{
  "positions": "rope",
  "bias": "none",
  "extras": ["hashed n-gram embeddings", "an embedding shortcut", "capped logits"],
  "init_std_up": 0.0275,
  "max_seq_len": 256
}
Each number is 500 + 25 x the weight over its row's rms, rounded and kept within 0 to 999. Layers, rows and columns count from 0. Numbers have three digits each. The size before them is the row's rms in percent of the matrix's.

# layer 9 MLP up, 1280x320, rms 0.0683, rows 620-825, columns 256-287
125:493488506553558496494511508473478523489534469536508493496494502504485470486500512536508530482509
105:508444479530491455479530494535517497463519468521514494482509524490503533508495507537464533473466
097:516484468495489472514517522562515489449501498489541485493504487503483477488522477550449508491473
101:469488499479547519470506513523457532435504467512479494528504504480491476514518476466462504501497
090:473502472512503487514479470480506502453492491472471519488490542538497508499512504520419433493511
107:472441484529486526485557472507520493494485468500496501464483488501502536516473558501497493548498
114:468496481477479504525434502511451516477447482519484491520482434484473520486462541512500495468521
113:524492506529471480464468514532475513469455470511495514505467487481515478490503512532533498478507
099:506428518503507485457522533511510466481544482523532518544549505480464496513513468485514517508499
094:568473476537511474496502487499516533466518527492557474505501440504511517498490503544450466489523
106:484469520529519504454494484504501561504496498480512477515496475495470470508533502553520487520503
088:507465522495482449496506489488495473487506507499497560502529518521474514484478489483467480491510
099:488510486504496509484478519511509534526508480507519446552489485530509489505530505486503533470539
100:494511449514498486498506498488494528482499459550451494491523494462518504451518472536468461540509
102:520501495501469481506527516488478514514456477487513516523519434492473503514543486491475494490539
095:503452474484519510505508528541489519496463498476441471542503503496466510477533534493477519519496
113:499492523480485473522479516514520509496482521505531504469494490520486470535492477523493481466561
101:555470508531517507488527479508499486499497529487541449529466485512520480498473517550504472459550
084:510484525513502505475475514564458523465518495490497511521452507495507459488459460461529511464524
095:494485442490501474475524546478508535503486530525483484507491488479435480508512468509491510501521
093:476528506505487470504509483528525516492458519501503440535487501528472490475477491509502477491526
099:520499497502504468460491509487488516481472523521559523525482549483433520508511457502466492486532
109:515444475501496526479474533521539540511500514477513527487462452512509524488501469492456475500511
089:490503511513569486496454500550491522443511544494492523500495482546449494524477507473514516471495
098:463494462507538459486560510470462552473480519511487503526471515502483541459476465501483490494531
098:504506482484524469493501510539522492520476495531503529504482534498508467494498469508429538488501
102:532506480545533487466473477518494492511515443487483475525527527525490493458533493492489500500495
090:481487500483512492505497481490509524500513485445514522530522485479493474545477450521543507508521
094:538489468509527473523474516502506477492434525511522456484498501541505451494504448507486502469511
099:502493513497499502488475475508513508497536443537490529519502517512489533524546497503461508517516
097:512510481533520500477531468549570503468523496498491481499511521514486504466476462536500469473523
094:481473456525524468493477479509508498497475508542528490564489496466501528505520491515500515479531
112:492497514484500518459527492518524514468527491505469521533558477511496470553488499521522467528486
097:503463465551541480484492479521461543480492511536507501496477503495490532492507495494483494518519
097:514453525503563452494497473548521462470500526477508515523476516514501496497548482567417492495503
109:489496488520505497463496512561490470498491518480480522523529512483485501532453511495499496461482
104:519486505479556506513527497534500463491495498502493502561520516484513456544515451484452528488542
104:517493474530528494487508498544477511434495476549438479522503539499470527507508480527489488493489
102:507454475505526482492516552508512508463507460530498507490548500503455478472508486554492496465486
098:503469523507516466467470453515483536513491516494510488512489489488441531488490498526502476484513
093:474505489483506455472526472526488497493489499500535468478473522489473483485475492510440483552483
114:486455493508461498494532526539514538491543475473482501491499491524519507512537469538477501467483
105:536475487507534518500535469480498515514532525482518526533491448501537475545486498496512509518519
103:491501480509487504482495490531544523512514457505499507511475457504496524507547476474465500479495
101:527502449540503482529552502494524523470478431506474507467520520508510476505483497539472536491488
103:528474504489483444497517502551498506484488481539524512503540465522428528480491463532512498446513
139:530471504505530452492510480502494469490506508482467506513457517455498559504525483545473535519500
128:514505522514499498517449488526464486428509515518512474523497490492520483468510448544517504497500
088:539536511548475511472515495469458542526540522531518453500506504450476488525536473492517454488497
093:519505489507525504521534528484485517488509502493446500497533505539470515526527523471524521472487
097:508423477515533498500484556525478531509538514524536516525495504514488511523498492520524525501471
104:506476489507515495455520503545487502487536489508463547504478520473451494504491525483477512509544
091:521519538466502496519485495518506516516495455472485467512520496488469540505517531528498500493495
096:538459515529529468501534499493477508483476482496466540506492469478484443448531487497483537498511
112:484498474514510484491491468483484553473446466464503525526521470471454495490514501522451489482493
114:536442504533526500482484525511513475482512514473480484500483508539499517484518504553509505514529
096:477459490540492507528477519526492532498514520516494526495515516504473510517481517531511505506497
087:507481470487492480497469498499454570497512476547541514512522485498459544494493471492484461521493
105:526506490551490473472496501487520528496477494469531510482535504523503472508510516509488491504512
098:514447444489500513512496495540506530490505489520503465472475501496495485544522502517489514520491
094:491507549491505482460491507533523504499444516486520479487476474480506516483497490492497500501502
096:500450479515522508513548517549510528511489483518491499532441488491489481507542451500509509478510
091:506502508496499506479480515525493511433492479500440484490518525509509495493500506520484509502471
081:488520458530514501464428552521537500518525489494457470521504481523515501506493528526497505488485
094:525469524470497515524481486466470577483520515502521517508475513532473464500499481510484487554494
096:495488469497560499503481476473451533437459507546502501480503515508537467502507483497439475520480
100:532496468470500509476465496529517529516490499479510529509475504488459513500517499467502487499555
107:523493494484488474457486516549483494478502454496481468519509521488494511463539481544503522482515
102:467481509496493494526494495482512542504486491450522498487510505509492539495546459560477491503531
092:506484479531544523501501472506503509500475494516518475501415538503524458495523490542493485487486
103:511479535494490496456480495476477459501511468494496498528563497513498490465542481499491510480489
096:527498463495519437475488513477476496514463521516489487511486497527524442528473485469494479519496
103:522493491488527417494517502489521463489490515467545539528514525472490450493489465512520499510479
109:515483485547487475465537533562513536512501548510481501504550520522464507491512503545482501486537
098:520488468496477480466492483484481521517548489493512506554503509490482528465468539460492495518516
100:465473516492521472476516483502501493463507482493470549511510428508469520517516439498501499514559
088:489502534488527487489506494484518465524483510507485488486518506483504533523501501486494491538515
099:500474465529481481454552494532512527493464502474525509521484491513489502497499516500475482490491
108:520482505444538463469566510502490497522479518526489532510509484499505532475530481504432480481487
108:482496481489492488503532441462514510505488501463528528496492481502501520500499500520441499515518
100:496501496497492503495523503543523512509511498488451535513478491515484490513544492526494445472546
091:553470485486482512503511456502488527504505467442505476500519525553508450527502469502463506504473
087:533513476486505525525485500529466486494449432530486495469481503488472501490519478503520514439493
088:514495503521516469517493526502474514510458477539496516506516507483428512494469451482513520526525
090:494477465520474456507504486479456482493470521462499488510520461494490502505480470558464502482520
118:535444486522518479472517478493506495503506507469505499535508456496520498528552479513498514511493
118:527472507516498508526515461545496523510510539476486528541496468524483514536465505520497490507548
093:493444540487489455452537518503498498500497497492489499475545528501507484497547500492475503503511
105:503465507512516497506455490512469467474538513480506500508478505467498506472481511535489516461528
084:486499519466491491499540476485570507484484504495513499528549482485493509519530451494497515523525
089:476493528535521471497493520481454514495542474493506487485531481469464488487448516478502504555467
092:504512539535528533475477518497527491466491436479489496510504503492484526538485509515499475486528
091:512494465528511448457474475502547492495448490521527508515525534484492519493516448496505500511513
087:501444521487515526494486525513515510504517490554476526463455524480471484500468535517515526493511
104:514502511525508493455495448520522509449510540505502504477497518518501497487508449507451511497536
097:502506517531522471468485506541482534488512508495504449563494565473475506505490464514472535470453
091:492515542542481500505453480547508525511478477531507446576504488483501489506513465500527501503486
096:501507494474508489455516490504539517471486485488519498526522544485506498542509477530420486521497
098:488495478491485445501525484499478527494502487497472475456515484510536479521508521471475490460467
093:490473516498533501511484495508500489488494503489476505501485527532485468458504493497513510517476
099:540497554513538506463474448481487497526511503502518492531521467521489498525494510519501511525549
122:494511496505470442485486511472522515451531493504491503551526513474524466537470471494489511525476
095:524494498517523539476506461494487543534486501515538491564466443461497499492518563542533455504540
099:517443453499491498482493497508537530497509497469503538448464501508480472478528487516493454494530
099:510497507525516498503498470517511547501473484494511504540492473468489529501514497505471490514521
114:516487531495484428482506500524467484536539479500483509537511502496472468484494523492517468507477
094:527480493533511508500505509510460469507497464476551470508512470500484433457484489497485511549496
102:537497545501496485495532484509467531485508531484511493506495503474449480455498495517507538495482
120:488503484531519459480484526504518482457546491493426507487489511511473488478524530514495500518528
105:521481466534504469488515470518512508488498477502460521479485521485438535499484538509478509510501
103:472486451464481477489480493497478513463488519524504482512465502534523458495532435474495537460501
096:501467487519481485465509472464528479525488495482521483521512467462520539480534489501490460555483
098:519483466488500489486514515537475491515478429469514490529536517530495508492470492510488488509460
107:501498487482525455491517503501511457478498503472481511510512510453494503497484480537463498528494
102:509500478474550506485564457506530518484496462520505478478555514523488520489530523507469499511521
090:476459476521500504501484462504483522534489507482511498505524512519473544527478457498494473533504
102:431509485493505479526484506488471471507529451469503526482517487512511495455492461465497493554506
090:496522502495529493492503514500489530476513559498490491530510507482516508533527513515523515488505
093:540455510488567512527516504518517485499481524469480524550466516503488489477489479500482488487563
095:516482523539580502495512473540502504482466546496544493564506484509536513487519505545499486520499
107:492477482500506508444493520529459485507479473468503467518500512493493528491513487477512470483536
097:483527492468518477501483445555484541490468460530505517511461460513456485498506469524505550510528
099:553487518502539497503524528518507494467491512549461502565505485499467542520546468511534523478496
109:506498534499478500476504520483524539510485479498528484482512478544503525485500459549467485537511
094:516528481510528483465498511476460516499459513524504529468515482509495505490551523497458515480546
103:518500484518511500420498504512516480467524540544521518479537525554501520472549488496507506477512
110:476499477497518517472472482507497510500479509528471509527504511510497522510481470538493497508526
097:522471495491498530498468504480504506513463485465475476524542487489459463534477531513470508534448
090:500456497521476493448504515568544508512525492457487519490465483489491507501475508506492477515472
102:521476474501512492477498496525512525512466528531506466503515512505464531495478483565522521472507
090:468450530550504523519525518510522550499511557493536482516476500495443474477476506499540529500522
099:501477506473513494458462490497523470463519494481528496524494507489489510466476453494435446513530
089:483451520492502510497512469537438509489535449531493492505521503506456527492541465501495493519512
089:471476449481535539495534503471459481491491540524523495494537494527494444450476501512495489523493
092:475509508509514526493529469533529481462493529526516501529479492502454465522502448507495497501531
104:485499497536488486446552450511487499465552497477491544477535482507490504518511528492464469507513
109:508478511477455508506480538531506555476504484457494521515494520491479538461509514531500498514523
114:488465524506483529469552468554530521445525504498514508498518483469509481505501509520500499532477
084:520459529491516517500437466530483471452508488503471487494530524509481533520507474489488529528536
091:479498498510511536501526479535531519504553456537501502500493510514513498528531489524480506536483
102:506490496503542442449522509499470496495509492548467548525505438503500513444533488508455515507497
094:463522466481497471476476492492467544513502517516536522495461502503520502527492500492474468514494
109:529421481519471496472513491529536514480505474506560479493509497491517480502502484519485469476494
083:498476470545487501505489537592502473458520528520484502506536500486529525496486539503502545462476
098:492493479477537510470541522551496555509508539500484524452520521523488510496507536518469497465543
111:508437486479505491483506527493530508493516514471453497501527506524499506503484518548489498498489
100:514446503503530503500493476486530505513501525484460522482504481500489545430448539516527491496547
098:496500536513548472492472496513525474469533454512467519496471516524539504515496510502486473470531
100:509488508511519479507526468560496507496449488484506509534492516484514451467504525534499466541491
097:478501505534533498492464463526470581490492484492516494480532491457457509501493498522463455531539
095:535470536525520466449518528532514484462474446514514510519547504456486471486505451516495525460490
098:525478512516550515454525527461485501502528516515517511492502487516529530493547500510455489497505
097:453453514514515486498475453510512549503513519506522480541468480477444496507515462506481531515519
089:494505545520490494464484518538507493489506434522456540463507479457488529548488490499472504530503
083:515498526500502524513475468494510527498557516486561520480530502481516454503450498505517490485492
096:526512542483513489482493475532503533551502520492477471495510495500480504458482522502468499520531
100:501463512461507504464535511504532487457500479504489523515516456501508519492504517524509526484528
095:507484492513473466485518497495514517497495483498508531522540482477521529467475516520453514483518
083:489470454499477517487461504517498500490525468537526480490520484515473479486514462485469498544556
101:540482471476535502501518511498468526508478478481463537498520473503483519517506521499455553482518
097:497432507491512454466480473510511475464492527501475481525535484513497475466503484531498486509506
090:479458481513529450469450497523476484485504503519531486519509484492485538523494497504532511504512
098:549440479503521478470481490501518470501512489473501463501448496488468492499538516530499496492480
097:521472534474494539528508462522463521520484528523499492535529481488433456503518480504495503496556
099:543484518497526483436513484538492501465532492510486563490530494492519447491482487526472540493462
097:506491469526489477497503524505518499526489490493490470502520507478516534507506480511495480506475
096:486486515469486458470523473491484458487501509502507530533519525495502494491500516513484463493491
109:489471504515563470491497469512497529497528475512494498531504500470470468502497476509510495475488
099:530516458486502526480473491513507484494486479512465507539504517562497512503487534501458520470521
092:465491511507477486471509497512533479534489526484477520514534445446483491531498540504503532457550
117:498499488492492462500516451550454496432511497552486517471516474533477499507494502477461447497510
111:485511513454488466490478481515500501485492464484491546536486516516504505492519533490467478489495
110:511497527501517511490492514516477515483495451519460490495514475475489511518545483511489515489522
094:507514499528503488479510500514499495486511482501504528553502482495473523466509481513458519498500
104:508495451522543460499476470532501536503487461479479528526455471458495511507498491498495484502482
104:489453484490534475503508490505472516484495517520546461519508525481499536508563472540477532506512
096:492491494520558461491515482576521550488484495494500485511525469484499532506459481528470449504464
091:495500503497498522484447501547498508462495495536509486497525528498514501495516512484448524517529
092:488501450491513512451482494509492513544520496555518492487498519509486517498499456476458505538479
095:518454531515525491484520487516526506488550498497504497542515480463499509465526464523512490508450
084:489514520488483501509546492537495480442483483511483473518545485551484501547486516506505431541472
102:476504483502514462483481466492478526477499511501486504486510465482473499509523498474475479476525
095:491496477506547513501499505505518470465492448503455514473495498548507520475490539507495532510507
097:566499494474478506493522531504472491456501514492498450516514460535531512488497493497488464517501
095:531451456544489501499481482568480527492501511492525448473534513486494492471494459485459457499527
084:477459484506508521484508490493523530523545498523510506510535506511516520515503482475527515537485
097:518491463505501491503503457494483503535528478484516534512546514496515507475483520473491514509517
102:524482508539477458497509481506505525503466476463570426513486534508493491485502473513486495441495
089:508475473505500467452479533535516496452477515541513495565508499514516486508498573492517510465523
100:546516506506540479458522462502490518488456461470511478490503546515496492509515457482496478521543
085:536479458529528481428478508558480477514518554542503491522533474506513523487551521478515502544527
101:498482471540516503524503500511468549473485518476476493542496549519496488487512499502493501487468
092:555471453488497480498503515486438504524482493512537449487472531506489513459512525512482519499487
111:525449509484523503503479475529527499494540474488481496517512506505489505517517490516503474526486
091:518491487486511475502494477499474542494525536539526507528526479478472482498526463503479506488462
097:459496509514516515521529464480499527524504461531489504467531499490530509502492495538489455526493
092:514446527487510488514481478494488481476488517526521491532496479530534464492503516512452497500504
099:487515502505540467473481541504515523515457508531520494514471492527517494513540500492477493512519
109:516511479478495470474466486506503518521527493527545496507538542482493502494505521482468461544502
100:549496463544486477533493477487514516504521528473570483511511515448508520512505460532479475530536
091:484494527488487490491497470495513541557548480526515494537524489492509437522462488510480509525491
098:462498479536508458521544470516458543468495457520516520540498476460482524496519488517460499496496
096:469513488541508525517498457515503495504449526524517516502459510479472475542523459496448513501481
091:529512479503496462465505509511497504530457506516465521480448510540482489477508521503456479506492
094:524477507513523509476486481505514501444474484496468541516512512505454426470521450507492527477574
097:475481533473483479498517480530499488493491485494536458548504470453492490481500507517508468512475
# layer 9 MLP down (transposed), 1280x320, rms 0.0598, rows 620-824, columns 256-287
113:511456505500480520492487486496511516525515487503485503482513530493459463494508520527517460505511
102:520461504486497510504529492481522505488477502533468457491509509521497485513503531469526488529489
096:519505531503514480467509489493472516509522541495543508510498521477493471471538498496469505483531
104:487518515528534519515549517552531488474513514493522507492552444527524574519486461460480488483454
090:502479494527522537572536528513497512561505480504517548495504510476479473510549524531505531466481
104:548517551513508515490524496535519471543481512512473462502538474503543491468535549481530502506499
109:491489457522541522496521520507544495512479500485515540525562516460551517526530447477465483505513
116:496543508502471516518492484503492546505505538490472524516490540480507522496522520492529431470475
104:527515514496493504535483537503510480475477495475504484504496488507478498498477531513473495508444
098:510499526519497547498512468512506460479516444472526493533499531495523477512508507487489502545491
101:542470488511535492471510502507516528480520506455487508501500457515497435542500512533525507551508
084:514470498488484541489481493494523516504485494524507524491482546498510504503503497497486488463516
101:509472534488508463449473495477475479486512446492506481495495497489505483503509514511476498481491
103:510479486491506493551509497506514487495538491514495497511549482486513493531498533510520491549456
101:457477500500502533525509531478519465515497517497500497570472484507452483471464496505490478532529
097:506507538518504538503532527479485517489488524533452474510464491504521514489538516469527512515539
113:468528510534535481505509470556515512499488581471533447553541455524501448556511503508493488493461
101:472505516522507481526495490534509481436503533523454494524518503469525486432490488496476491535490
083:485542464488513493469511486477482513505504482490514501495549510487494578504539485504479492548493
097:513470505522504501483500548515484496469498530490515500485486505513508469474508536511526546487499
097:544518544532531499518509501512473475514521458473517518515508462514493463546526465493498502460511
099:485507523506532485477512493559514468486522484491515505536455507500540488474482542526513491502554
113:486466458503489507504489483496513470550519488469475485540468480530505513519493522504435489491446
089:535480509528467532534500522445499523515517463473514527462453520467495530487468513529499530526509
102:559470510495524472491486485490482477513489540502510512514515541492476517470543553488507499519452
100:496516540515504538530530495525517501508453529481524506482514465529476472496525515506455507483471
100:494511478534503535553506515482510509522487498526515481523501468527496509478499531495498486499471
095:511504467493515475511490513527495477502504495507468489449524527490507501480505542479499447501461
097:491465527497482539500542518462483480548549486491486505542469535497506512471463554490528477510537
102:483439488482495495477509483484486498461471505494495480470485481489497486514543490500480469500474
101:510464501456488500496499506469468453541477518487486504469484538480513468490508516491528497543520
097:492546502470503488502495531530507533466515493464476524527495505522530517505439554531544507477479
115:501491526508496489496518526487512531551500465496530471542512508557509515455501535505519504506505
097:488520473539525516532489527497481540484489487485484512511471519491485476491504489445520465480535
088:492514525523483494508535542507467504515499479505463496527511509500489541479511505497494496464502
107:534493510491509518475493473511484519515490509436506480512555491471521527534483470484504507500522
106:485510497476477498484547496490519461521456546468524508486483479484481484544478519458483484501505
104:486460506509465516456499508494481507557480534513498519492498455507505507474479467510522507519467
101:486478487505458489492487500489439491557506496510508510508515519505481479494530479501458550490541
092:501519533470501505510550482489527499483523528513523478513541459498490468522554528482508499494459
086:531465508481475497495497508459517514493511503494487497495468496531495477486524490484502472487506
113:519497444492484513505471500485479567505496487460489521476531486523514522466487510466444473514468
110:516475512499476473455472505517462486528511520503485471491424507507480483511520482524491479499496
101:473516531486487476490508540492506453514512529469514462492486481546508517516471536495521474464508
107:533487465540508485473527514490485489485488475535496462525505488500491493563527521474493516475503
103:497495516468531470514488561479499480482514482476564513492443485492534485506550444527502513507519
131:514546489519538540474506521492503493494557499487508472518506477548463443481487520468536495489528
130:499545501532509473523511503509476508513516517460523499546472472461516483522489503501534523493516
089:469506538512532508474515545506545489468516492546491490498514507481505510480469459492509479487527
096:462495481498495515530477533499548511510465505492520497493516524529546489460498479497456449494508
097:496490494509466497483512491510468517522517516498497504493530486479490473506486434495477541503540
105:555468497497454501525522448514475501453511517482515510508475519484506497514485452479525501490484
093:496469451474451474428507524518470496481536492510465509470496491494536537528537482467483529547535
090:552506482512507564525517439464547491525506537495487489536489469511487520480520486513508517499445
112:492500497498480514571526469462486526519465473506519490498551507509489487483536557482480522499480
104:482543523535470445468481496487494519532528496498523466512529488471533561499512472451492464527485
101:516496494526484549533524488553559495515507486481477530529469512504518490511507474504448497578481
092:447524486498527498496492532474533467486460498499508500450552484524520484493451485484502498512516
110:437433503490488513499459471498541520470528486496450533481485510441461494439484515521509508476528
101:513486475451480468490495537515496500480475527507520474490528487538502464521552516528471541474486
096:490507509488529513553576505479504515512531490511476533493530534446476492514507466463459534510497
099:503495502481515475488514493441466514459502549550508558516514487527458513508517531481496509521486
091:521490467489515501526539474459526505522517480505495514547498520497479501483501481518558484495537
082:520486524498483509478489473467474476545500488505517486516538520480470449509499485511448457507535
091:537511511544492539482533491489524504481480514495510498510478514498504517483488550485470490487498
094:547564454488512568509473481502455505492506492511518484537477439519483480473475515514519514515518
105:516507482448495505500512503449489476453496479486508537476499466506517489513515557462572505479503
110:497488497469474484483473516540482509480479461492467525458496509508493528552501494483510481524495
102:477506489476517493497505501536521516549501511543486546505481504520441495481474516528486484501509
088:486504478488497499479524504507484512481506494519484525499548495508526523483516498490475505468548
104:530509500481526517509459526453463505502537462456481479514494507491476501536480515542522516512495
098:476478493495477478505541474502508470492506515487553471500530505487493489505482543503534520487467
106:492498505486515488497525500528448484502515525439476509522544518482450479519491492516514480539491
106:484516522492505497500539491431493464487531531472508520508464504523514464487472474513489482537492
102:525492482461465519469515465498522478488478470494514486481496467476501508512523519472450497508460
098:481491468487478481543512494525510475486486487507495536521525499486497488523440492536550493496498
091:545518499463494508492450492468500504493534501498551499488471496485473493477528465520514489520504
099:503509475497501490538538513558493545533498510478470542500561504482531512505498544502511509509497
105:467504488532526471503479546507526500479473476503492490510487488510527499526513471479486532493489
103:489500492495502458538479524489480498507489484511490486522489509522503505535490479481454479498486
097:516510508485485517543498493512486478476497542483479504517459498458536490501505479527534530515469
088:488503502463517503541498489489538505529493476481487523539548485473488474493500444468501503520515
088:489494512493455488513477488471465553459474532515498503456465479502496526500508444475490494481494
097:506510548478483457543516506508483478527464544484549507503503519516514544539495502494477520509498
094:455445516511510506495509466510504509473465488482490495511490474484484512484518467474534484508508
110:495504524540475531510456465555517495470494549522517515500490475498510493535505539514522516514476
115:479480491481480515514514452525559535511532531455506501501523474510482521539540506469498480478531
089:454493525513458493484521513497514479471519499538505488515487520498492480491448477526475488503516
105:505526509528484489497535503495527481495504528494491523520493502457527497469527482492456471515496
085:534461482505505469458483538534520459507515515526505519455540537495472493493487505503495523521485
090:506512521485509521494489512462511519496488470510502497484515525524524505538536501520461488496529
092:496503489462500500526495506485501506541477541480468493514520527541441533500449507510489496557492
098:471496493521483507467506491511487514469491470461477509492491440483480511507500500486473532534514
092:523492520471495474469477506481501464495519479560487510514505507488486507527511457518495564541523
106:480505495525490470481462516489511461502533478524477468518440489520501481490520532524530498484502
097:512491463499521523481522525482496530419520458508483511486527474493479460486446438475462509501504
097:496486535507515558491529564476488478549525525470491499481499486529497502505515549516463465472514
097:470501513502466545480471566514534469533500499507533504479490495497529498525502527525470534529478
102:485498540506453485526507525515503514452487501500505525466504527515421480468457491491483534518521
092:521469520506490530500527501501548496508533531451523478505536518532490452464479488491498482500499
099:494481524479505480463512487485506465537554485515473460493505510481516424533575513486522478493504
112:483484481517546498517489515486503503503489498489485531477467489553480448519509490493493511516512
095:485477506492453491510468550526493496462548490459489522437516536511487503488482437499481477516516
096:498508509479512478528531450493532467489482484451494535526500513461532542506500490517485522524449
104:507503466490493482506488475484488471434559499522489505502488538473462505525548507493508461500483
110:507515510495511477475529496531488503488557449509486479462471516491508499508491511514474522518479
090:524526485429486517477479515490518506519486504509465502483483488499490541513472496473517499482460
101:492493482479514473486491568536513491516509486497472467519465468561522507522532506512499498498502
115:493532504549483442483469507455515512520484546463526497482492517499493472519504424511504518491484
106:478534505502509495519492506533505541511518514522554515485476518460491484483501513485523485511498
102:489551425501517468511514525539541483468539465506560506495494480520496508458549550522494479486493
093:507487483514481508512447525525485520498513497481520467515465473466514489492477480492500520449520
100:497561500497482501502510509513502505485478496521510479516475522503469476525479512481522481487527
107:488527490524546495520495517508511463524544494532496491522520525537503451539520535490535527491503
106:487477527503455518517528477473489503509514522478495507469509486476510501499485534479482489490525
089:530535491485509512532503477522522503466470475459478507540441492516477470506502504479466488500488
100:509504507538504516503495530513514524508483493478514523491513551494531501470457528502474511518513
089:522518505469467522474504457514492462532479500470516519472505498531485511484458490513480466521510
087:491512533501479499492488483474462445442509504572567483498501510521516467498480472511508486501491
097:496507490494475499513496470492454493505529482509484549480504521470512522486504542471505457531501
107:479507484483449491461493536535456546543497522536484519463452491510463513555509447518513505516507
101:498501486464511501509464529478502470494489514503468478514549543476519495517493448487498468504459
100:499516550496540448497503499505538509514520502491488481497507506507524521490524546457502460495534
112:456483491508485476525455541499522497526497495516457509467517507575478500501438517469488484493548
096:476518445515512512493514527491487461503508430480554477465514517523519508480511505510495471520520
104:515484523466461527517507448496548521468506474471496520503523516469460529504517461508514498482513
108:558487498532518548520488494484502468585491510496503533508525491478481495499507551529515489475522
098:460493498514496501494499468563507521518489471496506464503479497504515480535475511540500490513536
088:488506510487529513477504482491507506506480510507513469494501469490495516517529462482480474449497
104:473522508507512491460519540474500513456509481476543513472475494511501513481496445500481506492477
088:478553479497497494539540477509483503453515460510459540477509502526528493510509499500447472540531
102:453472498523508479473532465521496487481492526472487498532508505562532525466509503505464523507499
092:459544480501483492494517513454502489485503472473488487446466488503500460522475547466476488489527
086:490508520497462494474465534498475557500521531483485498531491500454497522519559478469487480469543
088:511484507517496484515465501515521507498545500543473472509510518506452504505478501486495483471489
099:505473524497493481521477470504500454458511516502500483534528478497508536495495481488525501503484
110:481486466473464523488538522480483514511470501543517509490506510485525467499484496497483497528536
116:508517463494506513494470544507469512480519461516515542475513456515530529524508521443458521456504
090:548529548499479515559529505458519503547500506498487535494511494494482529467506523501513503486469
093:536503513502467506498494465504510492497504514453519487502507460511482483533452480469499497504504
105:532446527514531488527519442463518484515486521482503483525475454512484502478515490490478496463465
097:530489477469462555488463472498500468523502500530508488439498466522490529468517518480505486518462
108:494503516491492520534515501469511491528488485454508488459517534466499498551498491496480515511555
083:522494515490485509520484478459454528510535526494476493490484508478469462485561471479459503517532
097:491457523489546514496517498490481496518542572451472536513476457530509469533549504501464523506486
100:502493511520515486491526544483541468542492537453508486505500501495475513488546484556472497516508
090:488498536487505459509501463488488498479453457475563524511487473516515513483515497490458501493466
098:487509516515483500504512519450488490518526497490478518566543456496520470484485517531543518482489
102:503521536542522502515543490535523464484480520469504523508479433514511484518532502489500513472521
100:495483502510527498511478475507505499529520468498510465517487479458492497468483527497498498516438
096:514478502471486515519502533517524471536481502500501519522469486490476503493480525484509543519525
095:519507525493500435447523526511459469512497503506497500481491504486477504543493470481499537469487
097:495519525523474520522479476485525490499511500517470479472462509469503489516497463497536489466533
090:480518488482525486536489531469466498544517510486545483516504510534505487465471471507451508518563
080:493497498483499460502519498487491489507466505541456482518457514504506481527529518529466493481499
095:513509514501511499512522516498560502451509502477538482483463495477500498487468449509534499443495
102:480500518474509461514471472518526491564458481541471520520483535525520505468498469529555499484437
100:517506511487482496507551505464498523483526496475481486496508485484515517532470546490483535527562
083:506514505497512513524468467521532440501491507461439488513506477506539457497496526521496471515471
102:496538526541504512484495496484490506488496502488511458519502512508516507513535525545483474498556
099:484517498500533465536540496462491522486523495484510554496488464475485470522513486473487528468463
089:485528527528510555510524526527473509502524531536499502524427483528509483482476499518531496517544
092:491532517492518498502500507542494502503508483487509513500561537484501519465442503551533452491517
098:504503479543491481469531510490451525515505460484501543450490510486494510509531498546509472468468
099:485503499485508488461474467535495527510475547498519547483488486466478433512506491491471477518475
091:469535470500495514554507489506500515480490482496486518523478535507509484508499467547431513518478
099:460504491492531550440489501511509511463534479450512526497529523525519516505509516502510510489460
108:479511510515513536479516473448503507473504511495508455521484486493476474473471463527498503531510
103:536479480502509490486499512453500512489497460475468530533502484499516508501454494499492494524514
092:501507483470512476515555496489497519530537508480548478506501478490471483496513520520531524493509
107:519486523515508505513484496459475502479497531504564494469525474469504479531514490486506499533478
107:520479544470487506506523502499462498515474511479476534517520471500521555488513511448520494475505
109:536570515504489541452508503512481519508492485498522512514491500479460526505525475520511509503505
093:514540494515530496525516545530509499544527483573458500439555482499538487488486495487495479518496
105:491502480500529527528466508497451465516497503526530520473472473495494517501466535529526528496465
102:471479492495488509472552497531526476467544540484519546496541493505520478509504455458486429563473
097:492505499513488489484509504512477513463483492513523525490532489462509493482514510501467482467466
091:507496521503509489489531523480470502538545492495496503494525514505509470482514507537477473509508
089:533531505514464529479445505488515519539492489465523481516464499493485487523513499488471479515510
093:514500490485518514495499511470483480572514455514526508498511500521516524524506499511517502479546
085:509529508489526506510468497452528500541494524539517481493491507494490499475487540503485522515519
096:552458544521511471484506511455457497496466546548474471496505490508505467488520474510522502534445
097:505518430557515458474473552505479490505528511486522491491540469517515529540449466527505481516492
097:540502538492515496515524484488531496493500506511538504492520549538478555473493528505538517515438
100:514504517507500500520535483503500496506514515487486538489485475496504506459521531535519503495524
081:523497496497461510500484491480481500474484533520513511501483500473497461491478475489500522489502
094:518504439511538485534489474546509497507514483465548490490508519542503494531509512522489438491496
105:512460490494537500534538445517481538504468498505471532500523497477506497508504534497532494502459
090:535512488457481515522502477459461524541528484505484500492484527465496516517501488537517497521509
107:503489523469485501473503522536518535524521491522469481470484521469544518478520501515473483513483
089:464534493488501513503509538526531516502480482470516481489494513547494491502487461527491512463512
107:511512521481494503479492492480488526563493475462498474447491507506498498490433501510507470498471
097:530497524491497518493536486498465494450507498467509561480538516474503461488449525505506486532481
108:507502562476503459487513489493497485495462521455516499459522490475499529534533485532504491495507
089:482483467518528501492472536487474525454500472513511542480525519482470499501493482491529513527499
099:488505479487492543516519488529498490473511521542507481484493525491485496506516518507486497508464
091:510443555514496484528530459502480484553510517475526515478499519523505497459555503546494547538504
100:510524509466497534542516452453488520496487512500477503516477488490534504541497501505524498488516
106:521490469508486460542480494506513500516533508522514517497480502478479498527484497525520485520482
089:486502548505529519493540485469495510507532487457532476473496521503468502542550441508475487556518
094:468490465510510516456523533525490467519482518481515504472507495512461472522500474501507487538478
098:531536497533495478569503492462499493551489536487507564514486446454513483483478539499466488434497
095:493527483522452481483515495554521513516484497477509512529548504528439525459473526493528521487494
093:498464516469547470510505475455506493495501500488541515497505508498454510498514526511477487522497
100:524484503498519470499469460463501522498489535452520530501504529497473479460498497500455471521490